{"num_hidden_layers": 8, "attn_scale": 0.125, "init": "uniform", "init_std_qkv": 0.0561, "init_std_o": 0.0697, "weight_decay": 0.0, "batch_tokens": 32768, "train_tokens": 124200000}
Each number is 128 + 24 x the weight over its row's rms, rounded and kept within 0 to 255. Layers, rows and columns count from 0. The size above them is the row's rms in percent of the matrix's.

# layer 3 MLP down, 128x512, rms 0.0804, rows 106-127, columns 256-383
size [102 103  92  96  96  97 103 100 103 105  95  94 102 105 101  93 102 106  95 100  97  97]
[[137 172  85 126 104 137 125 109 130 145 130 126 165 102 147 142 120 152  72  98 141 107 121  64 115 129 153 122 122 129 173 106 146 134 140 124 118 117  87  99 109 117 149 124  92 134 104 136 141  97 103 150 101 122 117 116 129 130 122 150 134 156 159 146 155 139 159 170 121 143 101  84 127 139 116 155 123 108 133 150 164 124 113  74 105 144 166 159 145 125 147 152 135 125 129 131 116 110 125 145 148 117 122 156 112 106 125 131 112  43 120 192 122 153 162  90 157  99 140 164 131 133 154  97 136 132 117 145]
 [156 112 133 135 125  92 110 126 125 144 116 149 131  92 170 128 166 139 149 123 136 148 130 141 136 148 131 131 195 147 124 120 125 121 145 154 148 140 153 133 149 178 119 123 128  95 134 156 112 106 106 170 140  97 126  85 139 112 152 190 153  90 131 181 138 164 116 137 144  98 163 109 103 116 106 113 151 152 167 103 130 133  90 135 173 107 164 110 137  95 136 173 131 100 124 127  80 146  62 121 164 134 175 116 149 128 149 137 117 120 132 128 124 126 115 120 159 102 101 109 141 162 137 131 111  97 139 102]
 [126  77 142 106 112 115 143 149 163 136 140 138 139 117 107 133  88 115 152 134 114 148 173 147 154 123  93 141 105 104 125 112 147 170 140 111 144 159 171 107 161 100 150 138 124 140 105 115 182 139 137 132 157 108 118 102 123 132 103 107 150  84 126 116 132 149  89 143 141 183  69 131 143 105 151 126 124 115 112 131 160  98  96 175 162 120 147 141 153 107 144 135 147 126 112 126  94 107 165 113 143  81 172 166 134 116 119 170 118 154 111 137 111 149 111 132 111 158 133 111  81 115 164 128 124 109 171 121]
 [128 106 147 136 103 115 115  74 126 153 124 133 101 122 123 152 163 177 199 144 125 120 128 154 126 114 141 135 111 118 113 105 134 113  74 127 115 101 121 136 119 100 125 104 142 172 133 119 124 148 124 117 135 122 104  91 131 148 172 112  79 129 125 103 106 145 133  99 113 104 126 148 141 126 125 113 116 126  92 145 128  99 124 129 155 106 163 148  99 109 137 149 102  68 119  87 115 120 125 122 115 138 143 104 118 108  95 181 131 150 119 165 142 130 109 117 150 150 169 136 104  73 122 115 135 145 125 152]
 [148 100 163 119 129 136 126 113 158 142 151  91 130 126  69 127  96 115 116 134 162 111  96 114 121  96 178 135 163 130 108 140 106 140 106 122 124 141 158 148 143 140 156 116 188 161 133 120 132  79 121 132 167 132 149 153 101 106 162  85  96  83 119 114 108 129 148 155 139 158 101 128 143  83 137 164 146  87 105 125 113 148  84 107  96  95 116 114 124 108  96 125 115 114 162 123 121 143 148 124 143  96 161 200 146 157 146 136 145 171 146 128 162 149  97 137 140 164 137 170 150 131  92 129 155 146 153 171]
 [ 81 139 167 137 134 137 175 134 141 134 150 143 128 175 134 164 136 154 111 118  91 139 142 131 181 114 133 139 115  91 168 153 127 143 126 144 137 138 136 122 108 118 105 187 158 146 126  96 155 112 163 108  69  64 114  89 145 110 117 125 124 117 124 151 146 181 104  95 179 162  98 160 130 168 133 106 118 178 159 158 119 103 143 147 102 133 137 162  82 155 102 154 115 139 101 130 136 130 100 154  79 111 164 116 111 163  96 139 133 107 156 113 125 149  78 146 143 143 137 134 103 127 154 176 158 110 112 108]
 [116 170 112 146 120 167 100 160 120 169 163 154 123 134 132 105 121 166 118 101 161 141 145 128 129 117  96  85 104 143 125 120 101 139 114 139 136 105 180 155  81 159 109 126 158 129 145 110 163 133 134 160 120 136 109 158  97 107 124 137 114 116 134 118 144 163 140 142  99 141 120  90 130  76 161 150 110 130 119 126 174 143 142  93 113 102 118 153 102 127 126 157 154 137 136 138  96 113 115 114 107  85 124 110  97 145 110 133 119  82 117 134 112 120 148 169  98 139 133 136 140 132 105 154 107 142 112 131]
 [140 128 113  58  86 120 129 114 161 172 114 101 111 177 135 138 140 169 124  96 128 144 136 112 150  88 143 109  79 107 158 189 117 123  92 112 105  88 178  95 149 102 122 169 133 154 111 140 164 140 127 189  98 171 162 124 132 120 121 121 102 117 140 154 137 109 147 121  97 149 112 115 133 136 151 113 107 121 113  67 139 108  89 128 114 154 114 184 136  90 152 166 154 169 147 129 134 132 182  91 114 132 142 118 110 150 157 123 115 105 168 121 116 140 175 102 136 140 134 130 130 135 119 114 129 148 115 130]
 [136 144  99 145 119 115 101  87 154 117 145 110 140 131 139 116 128 104 132 158 133 168 119  98 157  97 150 114 102 138 133 129 104 116 121 135 128 106 152 123 139 146 166 136 101 136 123 137  94 151 121 117 147 118 127 164 140 132 143 140 150 120 139  92 102 111 163 115 113 126 136  87 143 199  87 114 166 156 156 147 115 103 140 155 129 101 118 120 124 119 140 142 160 113 163 162 101  97 163  84 121  97 142 116 123  98 142 146 164 130  89  81 108 162 134 142 104 127 141 114 170 136 128 174 135 131 114 147]
 [172 135 102 172 116 151 129 101 148 101 157 141 139 130 110 151 164 128 142  88 160  73  95 123 148 172 110 122 144  87 159 125 111 118 162 106 126 158 128  95 166  85 102 107 157 124 145 159 156 114 114 138 121 123 135 154 171 100 157 105 117 135 213 111 111 124 131  93 160 139 171  88 168 155 146 147 125 109 113 137 137 135 152 111 169 150 160 124 137 135  90  99 121 142 109 138 153 136 124 103 107 109 142 164 121 106 181  94 129 100 133 135 144 152 131 163 120 110 127  74 150 171 115 126 162 159  93 157]
 [ 75 125 117 140 132 136 163 144 107 128 137 138 171 145 122 137  88 103 132 101 184  90 128 120 138 126  95 162 121  97 138 146 121 126 147 149 123 142 147 128 123 101 160 106 123 160 164 140 131 143  96 105 126 175 119 163 116  97 163 136  72  75 127 152 116 144 143 163 106 152 135  95 117 145 116 123 153 153 125 122 103 149 161 103 146 120 110 176 122 143 109 100 109 152 112 108  87 128 142 108 115 133 165 141 110 165 141 167 132 129 160  95 119 147 148 122 121 134 100 144 136 115 155 136  99  81  98 143]
 [116 119 153 129 114  82 177 114 148 127 173 113 108 120 123 139 131 102 144 107 112 157 143 146 134 180 100 135 122 119 130 117 116 129 155 150 149 117 131 149 118 172 121 115 113  97 164 107  62  87 133 152  92 131 111 125 136 133 174 161 101 161 140 119 103 118 115 103  87 137 122 128 151 157 144 115  65 134 147 109 113 200 155 146 114 152  77 145 131 146 128 146 118 149 109  92 127 124 121 119 160 136 112 107 107 102 147 111 148 130 112  85 138 139 160  96 144 165 134 140 139 164 116 120 139 135 132 153]
 [137 152 115  88 145 156  52 101 148 132  91 116 117 121 109 123 162 144 109 162 141 134 142 174 135 124 125 107 119 115 111 102 154 142 165 146 136 132 173  91 169 110 174 167 169 102 138 135 128 116  95 143 115 150 130  89 148 146 148 140  99 157 143 134 126  94 137 130 147 123 142 101 136 150 130 152 128 144 126 124 129 116  59 181 150 122 117 136 133 114 134 125 133 106 127  87 122  53 140 138 184 156 118 159 131 124 145 128 121 152 140 137  98 142 131 115 113 127 112 208 142 149 117 130 144 151 176 144]
 [111 132 154 123  94  97  97 130 109  96 129 135 124  99  78 163 125 158 158 112 111 130 111 148  86 121  95 138 152 123 133 116 141 124 143 140 117 144 101 107 135 134 146 110 145 125 120 117 148 104 143 126 107 146  93 140 116 102  83 116 139 152 127 121 144 119 139 128 145 132 136 138 140 119 153 179 123 167 147 147  99 142 147 129 112 132 126 156  97 140  95 140 136 155  98 101 125 110 162 150 106 119 146  81 166 161 142 134 113 149 141 131 123 119  82  94 157 139 166  88 103 109 128  95  98 136 161 122]
 [113 112 120 149 101 138 144 155 107  81 132 170 140  73 171 135 140 118 144 138  82  94 166 148 142 168 117 101 134 147 107 116  91 125 137 144 146 100 157  78 139  98 170 145 135 147 149  84 123 109 149 109 118 145 131 102 163 134 121 126 114 125 118 148 164 126 126 137 120 116 155 140 144 137 134 153 109  89 101  98 121 107 138 107 125 149 117 137 117 137 146 103  98 141  74 120 116 138 167  95  98 132 119 122 124 130 176 136 132 137 134  94 113 128 143  92 110 196 112 134 152 142 109 107  92 138 150  98]
 [167 161 107 141 170 151 133 153 136 134 116 107 140 164 160 111 103  89 141 150 133 170 135 173 118 157 155 156 123 102  98 119 142 112 152 151 138 132 166 154 145 140 102 136 120 154 136 131 118 108 134  97 131 167 143 139 126 178 135 174 104 155 118  82  91 110 142  94 104  98 195  95 127 123 151 122 158 148 147 128 105  79 139 114 145  97 120 133 138 120 121 136 132 153 151 144 123 116 157 116 132 134 132 140  91 143 145 126 141 155 151 136 126 157 127 149  95 152  80 107 106 163 182 127 134 174 124 145]
 [108  99  80 158 167 140 140 101 115 117 141  85 124 122 159 150 146 104 133 133 101 115 142 126 132 144 107 115 113 136 122  98 169 113 111 163 154 120 136 133 125 115 161 136 149 156 130 144 101 126 136 111 195 126 130 115 125 135 139 125  89 155 188 143 104 124 114 119 143 126 157 162 133 132 169 134 152 139 135 143 139 161 172 115 162 104 122 181 103 124 102 145  94 147 173  97 101 146 119 139 135 149 125 117 135 160 150 108 119 155 102 147 131 110  89 116 183 125 162 143 139 129 165 108  84 138  82 174]
 [147 167 124 143 124 123 131 148 132 134 134 167 117  86 124 119 110  99 127 169  90 120 118 122 121 142 130  86 169 157 122 106 162 105 145 195 108 147 104  76 128 180 112 141 155 136 132 138 134 132 106  97  96 130 140 152 118 152 141 117 129 160 107 154 115 123 131 119 110 115 125 149  95 121 143 159 138  80 155 139 117 120 136 108 127 119 132 128 141 153 135 139 120 137 106  94 163 186 145 130 160 138 136 176 127 149  95 107 126 103 149 130 109 145 101 102 161 109 147 105 135 163 124 140  88  78 104 116]
 [120 133 122 148 153 145 114 120 142 184 120 155 111 107 124 149 157 108 124 169 142 104 110 158  66  96 116 105 138  94 144 139 160 135 112 109 114 156 139 176  92 120  77 129 146  96 110 124 147 126 159 136 178 151 142 100 156  84 163 168 155 105 124 124 152 144  95  99 138 147 130 105 140 117 155 122 134 127 149 141 120 144 151 126 144 142 165 144 118 139 153 118 119 115 134 136 133  99 136 160 138 107 101  89 108 102 105 160 123 175 132 116 153 105 109 159 121 167 167 136  58 128 128 114 113 134  78 128]
 [115 121 132 111 154 143 110 134 107 141 121 127  92 106 135 133 153 119 148 141 142 118 123 121 113 154 151 144 113 116 144 133 131 114 116 151 103 124 103 113  66 142 111 112  87 118 168 133 103 117 154 120 126  92  92 124 143  91  98 136 103  96  74  97 120 130 132  95 145 121 142 140 120 131 135 128 156 157 106 141 131 118  93 116 128 124 127 142 167 112 169 103  89 117  83 123 114 133 152 110 149 113 181 154 127 109 119  61  41 155 112 146 127 139 103  99 163 138 155 144 127 157 105 117 143 136 144 151]
 [150 147 109 124  95 130  99 147 114 117 110 128 144 103 180 134 106 125 141 127 136 110 155  83 181 104 143 134 135 120 167 184 108  98 103 115 139 126 133 110 128 154 158 128  92 136 133  95 157 116 126 129 156 134 133 121  87 104 170 154 142 137 114 134 129  94  91 125 124 132  97 157 146 151 155 111 112 151 133 128 111 149 116  90 143 143 115 130  85 111 163 121  99 132 127 131 119 147 118 132 130 139 113 123 156 149 103 142 152 111 173 119 142 116 125 115  80 119 109  92 148 137 126 148 113 142 126 164]
 [139 113  94 144  93 166 156 124 132  89 120 132 133 142 159 106 122 122 129 140 130  97 124 161 102 146 112 101 143 110 140  92 136 131 141 138 119 146 168 136 146 123 116 125 135 109 109 173 102  71 132 178 123  93 115 118  89 119 107 130 151 106 143 100 145 139 146 127 125 142 135 145  79 122 115 124 103 169 188 115 162 176 123 104 111 112 115 109  71 116 132 149 152 139 119 128 101 134 148 128 110 139 151 168 125 181 116 132 140 129 131 161 164 150 114 122  94 120 137 117 131 164 128 147 149  96 120 135]]